{"n_layer": 9, "d_mlp": 2048, "vocab_size": 36094, "positions": "rope", "rope_base": 1020.0, "attn_scale": 0.359, "bias": "none", "tie_embeddings": false, "beta1": 0.9, "lr_head": 0.00501, "final_lr_fraction": 0.0, "batch_tokens": 131072}
Each number is 500 + 25 x the weight over its row's rms, rounded and kept within 0 to 999. Layers, rows and columns count from 0. Numbers have three digits each. The size before them is the row's rms in percent of the matrix's.

# up: layer 5 MLP up, 2048x512, rms 0.0453, rows 695-874, columns 160-191
# down: layer 5 MLP down (transposed), 2048x512, rms 0.0289, rows 695-874, columns 160-191
up695 098:450501541471494458474503489548453450513467522531498508484456490484474468506472484479501502505464
down695 095:520492505517505493481481505508523509478546503489489466486494499518504500525516513481521494501494
up696 094:490495510503521489527496477489508526517534456499513518486542485491480487498480477476533530503492
down696 092:479485495497519491483503537487504477479512519484532494496491502495493517470508528496527512505503
up697 098:493490480484511501517517497496475488537464480513514488475483484488517479520507504545515497506489
down697 096:461495512545525477497467536483462482509562507484497484478496494479488525462515445478501451488508
up698 097:499523528494457515481485481533530507500513491483508498513516472507447475483474489490525492514478
down698 091:456498496493551480504493529461499472464515494498493467500479484487542513524490520502493515517454
up699 099:504519568480485483501490508460495537513504477515511499503474474503507478544490460496553551469558
down699 103:510513502493500514486508504540445467476461487479474489479471485498496488488509472518505521497509
up700 099:476506510480497505544458455534525489565462471515494521454505486468472533474495457538493529468507
down700 102:503515477522492479505477514509509528501496526523534545467490473472492501466507510518478510550445
up701 094:487526490481533487476451482522535565463481465530524511531490528482518510494521490513526492462509
down701 093:520508496468492511513467520477512460512493525495485488528501514505501555499493497524486455499500
up702 101:484526512505482486550490453494519466510521479508451509487532569465484479467475485512528516489486
down702 098:545521530517502479506523496496517557504499518482489514499506501526527497479512514492503574479475
up703 098:506524458509449498483517496528491521492487503522492490459524463496483514508499514481498500503501
down703 100:472495529503485456486475450481497528461537483470509473465471468494472521523483492483532527502503
up704 101:502510531503483467563472434480514511469445507485471493479467533559497553510501503531527507472480
down704 101:504492498554489527491513508535492517469525537469480539532536508497493490491508489517494511513499
up705 092:544503491555483484564493499501451514478513511523476547503469516503469503476441447493486513502491
down705 089:526490540472485478518528466529468469481537533501508483512488460510495515458503455484497491512524
up706 099:458539479492497444529503489549521504479476504548500511509555494463498515470511530504535520515535
down706 101:524516494499526460480470493480521502538506481501498459495474451514527486525520557473492469554513
up707 097:496509566499522509508513533510509466520505500487481464535536495438475532462490540509499510486526
down707 098:522490476465505516469507502452510484483480496490434483500484482485522517506504532534479516512458
up708 097:464507495470505477548501480491508459502546481482490453526531549512461498525493510466490511481491
down708 094:501515495473474460526517488480494524500489496497506519479499528547500501514456458507531553475502
up709 100:498491536493494481488531485463542464521507432470465491483505513487542497495515551536518528490532
down709 098:499516528524509505493517471538482507520486478517510460477504536498465454559541464483475476479473
up710 105:476511499521530480522521501510519511532502557486505498527507529476466480524518463487496479509538
down710 103:516487506502511512493517538542496495506536535495533516505512485512431531484502487504478562549446
up711 089:491492445510474509471533552512481495486519490525500506522557470501495444512482503488531510486471
down711 085:473547514490524470483561524485481507464486566520479479500529501473486476503508521518491482453477
up712 101:504521506498475528525492528492530521502547522499538534493493517481529506513518537537521528471522
down712 101:503506500529491503505514530471490495502495515533516502494523475536481505502527487555447537472531
up713 097:473532502476536468523500499507500507481458502479478506507500493525517524485529528506525481475498
down713 095:546498522510508516530497457451492504555463503538488550456520528499487494509494448500494493493484
up714 095:480520494500532516490504464465499561516499489498526453513490511513489494554537477506535516511522
down714 092:470481527452458511463489470496509565517500531527500483525507486506513483484523469464520528503539
up715 101:493519504463487481475463462496506486480531451485505505499496491541477498531488513514524513460482
down715 099:480499476520500514517504475510494535489501507487499522482517503556477489488528500508504492510515
up716 106:500498546502501437507515476484481491518485512507523521505529515537427488499517529456500481495495
down716 101:470480514490491465531527513486453495443504444467523493468484552503466501474496499480480485454516
up717 103:506529495509456496524528525527508517480471532514482474485494496435504544485498462513525519494483
down717 107:509478470502447485476503516521527495472500511534511515512482515534510514463489541497448468507502
up718 096:508507513442484532483486493511496486513544454481493473527501494499486518500519476530499530487505
down718 093:516509492486471528540462499550498490509491515471511512473492490450456470507502463515493442485487
up719 109:496503523532479496476500496517486476551531470480541508502495478506532541507498514519491510543468
down719 113:499507498492497509521503525548453496513523534516539507504545537481489487520533473483475485526497
up720 098:513540510497525497500478446494451528484481520487529463463540538498477522425471503489490493479556
down720 095:510494518499482480485496508503511522472512534549525463492475494456467508531508527476481488468553
up721 104:496530519494477446481510476530479530504479469470515523504528474514510480469507504514482512447485
down721 106:526535474510509473525501499497464529454486510533493463531530493488510515474542449496494527457525
up722 100:528500495486496465493507506523488502520500514485482491520494526490458490492488462517513481483532
down722 100:509524498533484480494458540490488534496519490506461509490495532526474472553510507502518477505480
up723 093:485545490551536521515508533528555527511505517465523459476497451478492488478522489535538514543521
down723 092:469495519526502476484467494515479463490511486444518451484522547526472436486476470515512496500508
up724 096:524491529500516501488494497513528487560476523484529509494522488518505520501530581518481512492486
down724 096:464542484493513492494526555504516523488501487453511512552497476539484491573474463529500506492570
up725 115:501522521459503492525484511521501526454504463479428530481509514501492501506563485524496525518489
down725 119:483498508535501511456530494510465527464459495470479442492526446502537516517513465512495517479561
up726 101:538554514477524467538500496464535497507461481537547542526501490496500526481510515522520451492558
down726 104:485528501477533521518458533532528523526508536504503507519516483509475511485508486512510499475487
up727 103:484515490439464519477465511518512507482508472518509558554537506536462458479505528522495501487486
down727 099:509473494461458531529504499484496514481484489538469523513527525504496509473523497510533465524478
up728 107:511551520510536537499479485484486526531530471508478530542486531514495486496489546509488515516542
down728 108:478503507535498507501500518471509499505519478493502495505497479508500514470526545470465501507457
up729 093:516504493507495535513479480488496493492431445524467485540445519511545483474493520495535467509512
down729 094:475462519471522488490481510478484544490525504516477516529549509503470502539507488541489531505564
up730 092:507506515471480527500471502524530486493475489514499488490519474503470537519468448499492522467466
down730 087:504486491504471474460526523439466586479517494503490536445524521503517477533466544501470503480515
up731 096:492481515481507475488490496485479549507497499496507509486511542498487526489529547478496493519502
down731 096:502527503457510477527471500507530475503519499480473457489464477458452496519505508498491537481475
up732 093:530493484499499471505496536488517472535443486529466475467544535515480513489517477510525526463530
down732 093:497472466526488527519478504508475493503534511469514484483501570480533519502490505507512514519497
up733 098:497474499522491458511469485504479490547468478516529485512497504478528525528478510511511465443552
down733 093:475484523480490493526443494508518502504496522503488509501492499483545468478512503474486460473521
up734 098:490505560470475528531487492563510559523493524505521513506480500503527480492512465538491554492491
down734 098:450504492459518524458496507490472499501493501525476554484532512495433502520492523515484499450446
up735 112:511529506483440500493492520533507543479468481502470503503528519495534524510517464510555482492479
down735 110:461500478563453519497511525503487531512477510511510458503501466517476481529534492512489490513548
up736 109:506520477507530483511520483461533564498539503509496515501521482505469543482537490490525501497528
down736 112:520505499464486446532461508484493493486501517485513544526506460481500512455528533509482518519525
up737 102:490498466477453547506514498499489464473498517481537487506510512479469521465528536522492506534521
down737 103:543483466487511530528491510523493527482459482542518489511517497472498556493528478509480458457477
up738 095:468495498481465517472489477495544514505470524482506514491511528530518494529539529495511509456504
down738 099:458492507491454479496461480499505494501502502507501487512506482517530538520457475457475492501476
up739 090:528513489517512477460546454485533511457460488528520490507496498473479532503502479476500503500514
down739 090:442474508505510513520498467534495499496534492512484497497520530484529447458497500495487473490487
up740 099:482488500497495497502509478538499543558467540495494469528491526525484508555563529495520487497525
down740 099:517523476483527513515465466488508525504550516499453508491535556532516529492500461516565518505473
up741 106:515496533480488481481468512454524497475480511456507521539483505543491527445468484495513504458496
down741 104:496498490522451503496454517488492514508514490474458536479506486487503496506516499493502507518476
up742 101:500515498482504525493515519501465511457484475462483505489521485502520481513448526557541474506526
down742 098:463451469534466471531504480460511493535509510504529535498469519491518517501473494459511511523476
up743 102:485487458512491475539497529547538493541488503520507505452468532470450492517531477522511516502488
down743 100:503483490485513532460483496471523498510552562483537500536479469531511497493472557423509505494458
up744 100:483504532487499544547537496495518471521450547508493488516483499464451540478475492533500519546510
down744 099:496551486513505531469500498503507451511510477474513513509502489478489473507552505476482517502470
up745 090:483506498498494554541475493561454510497496541481480556504483527499480465441506485521471475529504
down745 089:504498527504526503501477506504492481490500511480478498503480479491498554472552477521563514501508
up746 101:492485495455471536510502512478524487479516528508470492545507493545505463497523466512542476535568
down746 104:514524491525484516505504504544469517557513469545453494500489492483490458508517487579506512480511
up747 106:500505505477471503498515473518524547498492529484524494462488528458500478457506459541492528481505
down747 108:497508491467500468548430510511490509522523548501527514508462460492503526511537512472516480493505
up748 098:482502488471494478498506466476471511488510453497488510497494478515495488481504547502489547493542
down748 100:524520539508502481482431471523504497527538534501499515480521492468487471475544543504473501487487
up749 103:508549491466495546553506469501498496512502495484472513483521495514529541470508463530508522484498
down749 105:532520500504496492515507472492493486493456510508489532487504498492514530520491519499510540516499
up750 097:489533489444474544544501454494526506505513513499505487523519487544494478477520506541485490458522
down750 094:488526446481500556517517488536546500527473519502548469512523456502487489502498502520486520489513
up751 096:506519473518536532497491507511521526462503520484530511521492479485456498512487501513508526473544
down751 095:504451511526500499483565535483526526471481540476481509519474468503476574495485489526539526526479
up752 099:499492493452525460519483458484541504459520503527518500520532482481492520524503520503532496469500
down752 099:545492481493468521496500480533507519487489493500506528553494483456521502506559509499464483523548
up753 085:488515520502471501541471524510491497471471496463491494463508483531476533487510488510541482511523
down753 085:479490508486483554526499480521510583506494474535501485482493535523469490545496524485513482463508
up754 094:533520479466515536490509481504520517489512466507484548507542497495487469452501493541532502482489
down754 098:501506527483509510548474510473505483494456512492499504536497526474494527515514481515504575515468
up755 098:513514525519501486512515520538548483530458507505511519483437500485473509488494556481509483405511
down755 096:468509479487513500507501534471503504492521485505526492471505525492492490498491539519463513458528
up756 109:491498505525505513517517507493488480515494473494490549527524475505526512482522460507493534514513
down756 111:480528485588493498508486474553456529494508511539513512502504490487546477516527486485517450474479
up757 094:440486486491491510505496448527418524509498504508468505486492513447544443518479472505488508486481
down757 092:482477504539456483555484513515462486517522481482485488515508525474500484515460492509490465498506
up758 092:470485513550458515494513506482480533487491494497458545522473484517530530475546539528514480505504
down758 090:532515488474450514484532500529516502548487510523505495493479494479528524540531539510480523486456
up759 100:492494548492505502502512488530523498481491538486519490513469502493502507514493465513561509521516
down759 096:468456478480496481456450456495508466503467448495485516476498536526512535495510480491458513497497
up760 102:513533512531492495538480506449490544509454494514496499527453499525523513520524491484481456513491
down760 107:517519479500517464548411529498485518487461488453518498535507488558524478524528498519504500551535
up761 097:462512507434524532488509469543466515528530519503527481480476461540523517496508502506488505461505
down761 103:485515500525549491527492465538455482520540499451531512516477519515531512506464495508505498536497
up762 098:509497522492455528506487431518508517472473543534570476457534515547494512511515476514516482521554
down762 099:473464481497472515490469556447499492529552496524489519490506469477502461534537491500523477516503
up763 111:502459503466509514484506532511525484520463510495476561483474498491509476502506535523492484510464
down763 118:484476507495450468467484461455477496487530492539525526501500505506506471507493517504483482542488
up764 099:472508440489506511529511472504515518497503491481492500525493556480515473525512528522495492489500
down764 096:508529515447540486474498533499488531497483486527510470489524533451506520520485505512541534539501
up765 108:510502482490517487521500478493494522487457517493474500493496488454488457482550483510515510503516
down765 114:539485526476519486480511501492486499512496552519498492513493521534483526490537492508524513542502
up766 094:542497490489507483507510483596490471472486459484511518512523532428516484481480512513510527465491
down766 094:505515456497493481466479476489498553510485477526489515524499487524499479507491517515459458542533
up767 099:458500508484514562495518499535493494547482520505522489458503527510498524498541499501492496502483
down767 096:500488498535487525536463510526504484521468488537518500462489545506548491493530499549515527499480
up768 093:541512480509460495486490534522452518456481502433515526498482505500516500517494497494511510500470
down768 096:499465502516447518499506456477487460519450511495513487441469489513517537428496484514501518513501
up769 095:498493532486531522472486520525497493478537506508451508463501528515528512490562482522486479443480
down769 101:538497468488511429524513482535505505500519468525489517516459486544557517504521524484512460505498
up770 093:489537503511544502519498479507474479491506492516485505505513525535470514520492487518552528470526
down770 094:538511456482509495488509544547545511495460485505522521493475492519508501507527523534469534491512
up771 100:521490468481503478463496450512493500483477508478481530514488528534491485532540497510541563499545
down771 099:472521531516460524493488471491456530495500522495534482515495488443515529528495482476501494507506
up772 107:513484496533516518499464540533494486550506503484506486471500531487494517524540502529527509485478
down772 112:520524521499505476467531452501543508535504479486472508488497503499498536532481530541515461513540
up773 103:466504492458495512497482524509552503522530494486542524474497475479512485482488532507502497515517
down773 105:494494480482498481456503505444485501478508470524506548518521531540473509487516519505478523492523
up774 098:490499489447476457533490523545513496524483484467537524466478508451476508482503518533518499497518
down774 099:488468455504515524548477527510498521494462498516462489505513507501509487499433504521510486520473
up775 096:483477468510530498542506507493467526496453466519463499498531483452496479533577478508524460475511
down775 096:537514495478506489493489523522510485489511509443506490492537503526523505481509458493538496467509
up776 103:492508528486507546542519511507515494485487481463508534485498529513478500491519488509500540488479
down776 104:535507463527520546534490526481504526498537478520478500484498526525506462511493511508504477503500
up777 103:482504469474541499509473508535490549498499499496515470491478524465492443465507455521524517483480
down777 102:458470458569506516518496488455510508520492499498467520507492484529451485486514455451521514455451
up778 099:468542484479484441534459477481510550485508491462506495464512481521499508516504524504522503503491
down778 101:498558504486498505458533541493440497515511546530521455573481506510484454537504512494528499469480
up779 090:483525512519509497524511525475473508482519477502522515525512519518503457530457499507507495487471
down779 083:521526492506486527515493463501531533533501481486480488476486482480489502476508495523500502524527
up780 103:518519499502532484514473491499529535524497540528489475482459493480536468502552528545499468475494
down780 101:479483495492503519481524475529485496485492508487499485514503516525531471542456500500564553520508
up781 104:470574524505470504500480460475456497490488470496450495509495515506535482497519515538529463519541
down781 102:512471455514467458477505512492503503496488515489463468504513520495503485540532541475499562490489
up782 098:485475462468486509520443526516533502494507498509507464471496526493482516477506482502502512508489
down782 094:520482500520498500486516493475483485528477511490514518520468531457483513483491477517489476474484
up783 101:485496547504514490498521537502495483486476516460477513532507499512510510474472472480536536503532
down783 101:490503475478501482543481507500463478489530594485543527527522523537537485527497519531492518469490
up784 103:512525497484461520476470520476456511464446471499519508529520513463482501524486520507509520468546
down784 103:484475520507534486506466502482507494507473483523499503479461458495495457498483478508474498493490
up785 091:485496511511490513515492497531484504495532464479516551496503465507475505485524475488503550481485
down785 089:471507487489506504479533519486524516473543436531540507476516495478519497493495501489477501527502
up786 094:440492520513519475493483503490473533508503483444495475518486538451497486460499459515513509475494
down786 092:491513489513496465501524500486492458469487501491511510534513448468523496492475524496503525519569
up787 108:511508487511476470500485510515510510493466463490539520494502529494495506513500479485517520501480
down787 111:456505460539507518510524541487539491515517477503510475469467480472485496487503486515490512503497
up788 106:502485521450512486502466495505526475526522509471528519475503483517498509470490475541511465505534
down788 111:495473524523518529491504538490509480516464494497512511491486508460455497529504468466509494529475
up789 102:530527532491488494560501479523529538508463500492534523491495495548453518526495489522519490512501
down789 102:503535472501505524518556530477478516497507470457515516481470556496513501546549483451474490527512
up790 104:503502500517496489518468470501496451492491496535528516501475513534489498514545457520507477515471
down790 108:491457486511491486480491456474522497505480549512465472476534494506531480553514467555530485493469
up791 103:534547497490479512529494503530490472534491467507495530502527500495507479525524513523499485498584
down791 103:485522504519511500504509469507503487519502539541555493520486527496502507513460512479546467450518
up792 103:524493511472442491515479436516457568538475482476514527476485483496446483534513492506490488481517
down792 104:498537486531522507474504456534489460517452479530493513497478513449480515520526462511471470501511
up793 098:497484497519503491475511487521479469468494503459542519559489504478490474461490474502552506533504
down793 097:485482469550477526526474492513501481464511483484487458495485503494481503464495531512504522451502
up794 102:513499456496504473556483473462574551462480506497552525502520524524495510494502515485499501488471
down794 099:509440514513496450519461497503490489525474480479499546474506542474474483478477517513494472495504
up795 095:462498525501510496527495472485534483536492482506509481473473531526478542455499501518497507469532
down795 097:523484530549511538487492487498492511513545513456484558495508530480504463556487503517519505534470
up796 095:463477477513513483514502509515494485485470470532490526492466496485535498519537502518471515502503
down796 098:511515531502504485477468504463496493481504512538526501534529514519536474547526515469501512449473
up797 102:483515532525525504532451456488507518505451512479492511512480532523484484489495468512506517516563
down797 101:500488552533480516553491543463510460480502497531520523474463492509494496498511481489527459504462
up798 098:448490480485456503486480481495525490500500506467547516506483545551513502505473485481501558489528
down798 099:526473472514484494469494456468468482462511528524500507498483492513497541513463499474483463522479
up799 095:486489474494520477537471458543488512554471442482523514512472551483474478504477523485508519464504
down799 089:477547553471464492454477521474494532463510521521514499471512509520501496504495477503522482498492
up800 101:496499537498464538541516474490509495501519523510499480504527504508461548458481501501521468465502
down800 103:513511497491476512491546519503512544506502504561498530505505477454494519514512503507487536492502
up801 108:489510483441479460521507457546441486485495509465532530492534555509502507538475525531499516465502
down801 107:528502504492539500486488480486500490498475499463464547531515480521495518445504526471464472525495
up802 098:519513507482486529509455494523485505503479507538525523485543556493505539505537541514537534469488
down802 096:531435503462515546463457503459541467512493481541490503498454455438475469516453503501484522582480
up803 104:451509573455496467484451476516518463534528518512501510473530504520498451481499501484471509460493
down803 101:515538461506481477464505488489475506496507510505523488523557519534491504493422475512528500524462
up804 104:518523477502494506533503463549515452479507507510482532490510479515492515498497468540517514468507
down804 108:462448519531486480523477490510518534516514511514509519497471494516491502499508508552504462519503
up805 100:497538522480464459519477501527525528523520471477515507434522524478494469540464500555506486470527
down805 103:491458469498497505514550498505514511551448454516528484490503516496520516516513545461484515477497
up806 099:488501513487439471507490510526445503506527491487476513500520484456497503543550521495504504473513
down806 094:503469512538459468520457535478511460490508515483550482511500489467499505458523493490494546518555
up807 098:486565543495536470514487450524509498485494475501495500487520530480488460479498520494508498512519
down807 097:526498478517508509507542478497533497482525460550487455514490509511508480555487507507458489528513
up808 094:479530506504491497490462524455487528524517482520449540519576549534476468513548538478465483509495
down808 091:463513476503461463497511517468488521481529514520513507508523511503491521500503485494483505521488
up809 102:514533504492467522473506547510516483446507519459541506482532505551512497490482500527489485535488
down809 102:518510490483517485537523496501539527492507507514520512463532503496541515485525505516536514515480
up810 087:524493504512484486499450503499461477515493431505470542501530474505496525501471506523511490500495
down810 088:472495538498486472516493444468527519504506521477511478487494517469445506503534520525477512508522
up811 097:471532515516490495508505511537504512515534503500518514471522505518492482468481506482562524460514
down811 093:492462510517506510496458499501528512518452499479512464491506514494473511529461533500485547461466
up812 107:487525448532503557504509477507521476524510488502500502458464523552485455506492491498540506494457
down812 112:516518493514529474485485474496517481498504538505494478482463491513473515471469525533475526458490
up813 105:538521557462475486517459493465550505527531496467493533536511521522457476513532519461527468524521
down813 104:519485473500471526487500511513501500455490454451498520489502437450524527458453504507519496470493
up814 103:503547475536554481517500492509504556508561455445565528495461468465502500538522487491497500446531
down814 099:510506492560530490463517551493504465503538517485472472491516522487512576480483478525524541465483
up815 101:496510475515467472490492499490495506541497500494491478512502544482541487500508465539518489471524
down815 100:494491538519507533457458484484491533560524496490526517500489469505476500527480524493523517500529
up816 094:447490504474470515539469522501476490473483502511522523522525524486514502519507497508508524489505
down816 092:487503492475509512534452501447470515494478534552505495515515497502547470512490501533491521487496
up817 100:511521529460494474547508474522522498538506491462477524467487514453527481507486485499556500485476
down817 100:541542501466515455535526535510482406507513464482498525459478504431527517516493527539477558518484
up818 103:443501474506511477534443524508502544517479498476471495517476461493464495482520489484515537475533
down818 104:496457501515505498536472498514480484519523512505484506501512466468490485541510493498532462532540
up819 097:503510514519480539523496518521533523510496554490500515544522514498498548519546478536513536465489
down819 095:500523497541524489528514476473526499508517473520503573482487517513491514483522546481500515504520
up820 104:520491476497483456528478454512505569545525433504520494528481528544500491540523524549499499508509
down820 100:526516442515521516485501484487517496493510495521489493487493501492533514473477510448445453510530
up821 099:497492517513497467530490499457519494467493506521490495524555480463474496529495507516509537520500
down821 100:454515487554534533473449463515545477520492501526526488471456490508565481492440520535519497556543
up822 095:517465488460514502529498499528531492506492494462503457485533567543487510546503470480489534492523
down822 094:522506506511484508485545453492560532497513503467503509545505554534512531541489490507487514505481
up823 102:440472498490516538469485539485501478462455506470456481473508509470463445514495446511530484482519
down823 101:544529493541503522462464507546528512455542490501600550467472510499527484453483518525501524487499
up824 104:454538505487501508529438494533446468454518457500509492533509496506505513465515456514498504495524
down824 106:481508507527499516490463506513507507490503490506519498516490500497526528453501528473451508463498
up825 095:435493508469509467478501501487477482481474512471517500523490506513461491505531503492482480460514
down825 096:509449543477498482508430524526474533465535526506514493498474520518518507499480522501496471487495
up826 096:446531499489515458493488501520520498437475471482534517521486498470511489551477513505534485508482
down826 100:497521516526473490475492551518504523492501562474464511498510540507454538483487498533511512473461
up827 095:502512468528470489508501513471527510475474474507523524513452535482528506484493497552495480466499
down827 096:530526513483485535486481534522529507548488479496504457461535486517470493513488484492449524538513
up828 093:489500538493499477506489442496481523521443477575497496491492499507479489442542531488501487509503
down828 089:512469469508496534531461494504497534520547521512494495465508462551468513470482491513477513489495
up829 109:517511523526495520534497516472533494480502495489488480474513528484493524528502480501509498484468
down829 111:510505512432541474478483507478478489527496510494512485520524549480515506499493497469472495538491
up830 099:501490463473506474466478474476530542504462500460518495533512519494487506522532471480513502474496
down830 100:489478506446514500523474479480490535495506455504497488524479473524525517494532547486505501483467
up831 099:471506526499479509538419497526511504477447490459505468537528539536512540476527487515484541499504
down831 104:523485487507508513486466518489544526498510479486506548517476505490538515553484492516502464497520
up832 091:498518545505458523502529485483526498540424484502492562513474513488494507538464484462525510477507
down832 088:499468457510502524514487506491487548489525517529466503523510502528507432534474511501489485523491
up833 100:491515508430500521505466494466467499515508508470507522485484515506499499477496461489499476509517
down833 102:540474461469500446508513490512552533526513501498525473472522544519520486534479490531549469518495
up834 095:477517542487529495473516483518467505504522491514534512487522475470453463515515528515497495529528
down834 091:516513489508496471516493441488513502515492444491520515507490517494524455553440522542499500486535
up835 105:475513499515488480516482524495493509517498498502464516528527491487467485518500526566541527524506
down835 106:532506504488553458510566497504554507476523484502501509483525487468504493518532543485469492460509
up836 097:524501503457509465526490467506480519527472503450527479518574507531520495470503472505506506468506
down836 099:446481501522470480489518541489506503488506481523472455523457491550532499528459524500545482467459
up837 098:499567482496465433493506521518471468482511499494474494504527585496528502504527477503547488497505
down837 099:533493477498542489496476513547526502487518464509456483524541519510498495454487483473499517506498
up838 100:486545493506495506544461490523533510458518515485467511516474484505509521485504549494487526460511
down838 099:516492474514541450492517525518461492479482489558494511516547490502471462456513442490484496501535
up839 100:515503493432519429515484539487500493483502477522510485502492470536501503478467516473530506500510
down839 098:493469515515512499457490496560474497453500481503510509517518556478542462518484478485473479539572
up840 102:519482510485496498526474474488498516547525522551519467496493496426479532452479525512487508509478
down840 104:463463460478531538484501514482498489521520488507467467494560476484497541517489537570498535463473
up841 095:465521523479485522514453454505528512500451475518492514511527491507494493453486469509497495481514
down841 097:495527476539478490504528469508492464534520477508492476551492490488496490492511505528492482546487
up842 098:522482504483482525481498502449504530513456473509456533496509496481455486501526470519488539455516
down842 098:509512476459499449467520531484485492476506472494547500487513515501515488526533498490498468543478
up843 097:503526540524454526468513521541525494531483491475500531497525570492470475470506548533509515488493
down843 090:505491458486530488506494538507513475502530528516479501485478473505505451534482522449532528533485
up844 103:484530542489500501500477461506499485457481517478492482503523521519503478437498506494481509509521
down844 106:539521507511482516496514472516492488468463504524496480498477514497534537513488504478504479487516
up845 101:474512486536490474491469480507526545565499505502498492543504478512503501437494492535530503502518
down845 101:467513503480555515509493458476515464528462506527510491493531476471534519482519493531497488500493
up846 098:479515533539493487482556484506500558522485502482494531510486474499532520506513482527539468541558
down846 093:464495504526478478515531479494504517485545523487467502489467494554468456539442449437470491474519
up847 094:467466516504488545455490493486527486552531518500480515519507500496521482474527462507528486482510
down847 094:520457469528479534488507478476500520498507491503507530485529534500485532501508528464513451462492
up848 099:525521491554499512520525515518479500505484466518504544514490507530510510478504489541482492458513
down848 096:524491507502499472545460556506481497491472536482470428468498519466534499534525500529549482525525
up849 106:500489496492472510536498487474457480452476485504514511502511566494461515544546483500519511493540
down849 108:471531509502466505511520468472513523518482475517487460546490498472487455497485489515487491496526
up850 104:492519537463493511522496521493493497507478454489519542528587523508472509515487510534515493512491
down850 102:519434483555482487511483514527485485489461510478477455456538519473520504538510520506508465457531
up851 099:506463529485512526449501489504489529465462487533512503491535521526507516516516517501495488531533
down851 101:545503477499503511491483516510512516498495481458488520507470486467517512487525512518524523495488
up852 102:498534538507479503509497535506497514476515474518527504477544510526446483526499509485513514448507
down852 103:499483534500505527504505555507527523494487504477495487494518525496489488505454496476501517508511
up853 102:483530482508503513492481492520510510485484518479503502463490520500517536489499544451498485496517
down853 102:498489531524475482493473504472494519479457482505517430524528484556460489535509485507485505472521
up854 101:491501528478514480490491492533511534492449554496515522488557479541525492507535440516526512508521
down854 104:498510516521484530473506485463498503532502491500489507504544498496517468500485517495479484479476
up855 109:493536469493477488548480476504483546479495478516538548504537524545501512525485509506552509486504
down855 111:536506435556510516530505501498519524498548488518516530479501497526490507438494497517475493497480
up856 100:506503462508544483493477522536504498554430526463514571452490526495516516499557489518485553499484
down856 098:494513482509536482466503485457500483516484501500488530558492478524504513483514487478495524555476
up857 103:489498526521487489515499502505484509491528483498447542495531501490503486482511512534504517510514
down857 103:493511500515519478500498481492484563523583482536499530474521475491476494444518505487464507490535
up858 104:501555537515471549483501535532560511519476497428519489517522495480477497488498540500519491513478
down858 103:521512529530470538527478493486486506462470537487551510489530542524510477462512512483541508507503
up859 109:466511506509490519516501499566566527512511514474485484487514507507488500509463496482501488481491
down859 110:504513476519554493486532501497480523514512490509474493467508495529470484485446513479476497499481
up860 096:504482524518494534503500535519543482482470523503512498522497537489441506506536518484516483502539
down860 090:466485526509459500491493538490523510530478502514489515519469517487511491479521488516497506524489
up861 100:476521511507516497491519520504505476506532454496514507486508485499494473486492516509525482546508
down861 096:471506455522464454499509539541504446530516546520522528474541505505479489534470512495558475494508
up862 099:458509491525498472493488521469477513532471451485482483508482470491527485495495505508517512500504
down862 097:585499562472508480494511491495502478496510479479517502491522499512499520512532518519486532523484
up863 093:517512477506490474519549499513480498473474499502498481469523503488534495519556493518491484471455
down863 092:511489483509482524489567489561537469529454502503529517498483518493492482494525480493466536509554
up864 101:455478535518536500541498472490525562507486490507451463506521495520461497489542510500510513491505
down864 102:532510476459487496516485496517527527484509512431501473480525488523513508462494534515512494479529
up865 103:511472527459521543465492494493474496519512480512463525532472459501496489479499506469566545436523
down865 106:482468512491534482506516513497499504521528515430521493499508517515537468494522465510491515460494
up866 095:447510542485485542495537556480504518485514477523514485524501500557471481497484512496498481524479
down866 093:542553491523491486511535490485494495521492467498477486528510497486501473500485545520463496533526
up867 101:481537517462493513522518489492544454492514494479498500501470535477485513470499516463492521500502
down867 102:523491466527515503564502518469463476489531479541521534448505486450515485489491510533472530492486
up868 091:518502465514495521517473473505492529495511460486488519457542494522502470492482491498529507466504
down868 087:482490524527500549510474514520515531459500545510536488494478471540505494485552493505511482518493
up869 098:493503501490539498520481504560492522536437465524481485511527509495519496497525480483516445500500
down869 094:459523482515499489499480499487468483506514506515488478454480505499447501491512502462514502522506
up870 096:501496512500441493521492565513462516469496441496534514473525479488463494536495470514535528445473
down870 098:480509489517532467540504510484460538506495504529442481471469511494483510492539474487490479526528
up871 095:490558520439483483515501484489483487525504517518536489502532523520520538466502537524505514524543
down871 092:526536491534477500510505525522511496486523443517495525535470485511466483491504511510472515545503
up872 097:511501481514510480492501461496506539523502503517551508467521519476505488534494516545494519475524
down872 096:488519522516478476501518455506498506465496530509495485491448511528505504472506472503485479487455
up873 109:514512527477556551527492479529486518528521483503492574490489510483514518514516482511513506499519
down873 111:461476485517523508525501503522517455541469510487482486487529481490507486499509484478511544469496
up874 105:459489538475512477522456523488540484512523496515516506470463518495518532466490508518498485505526
down874 107:500505497469481515475536490474479475483505519488488472525524537505533536511528436529539488505482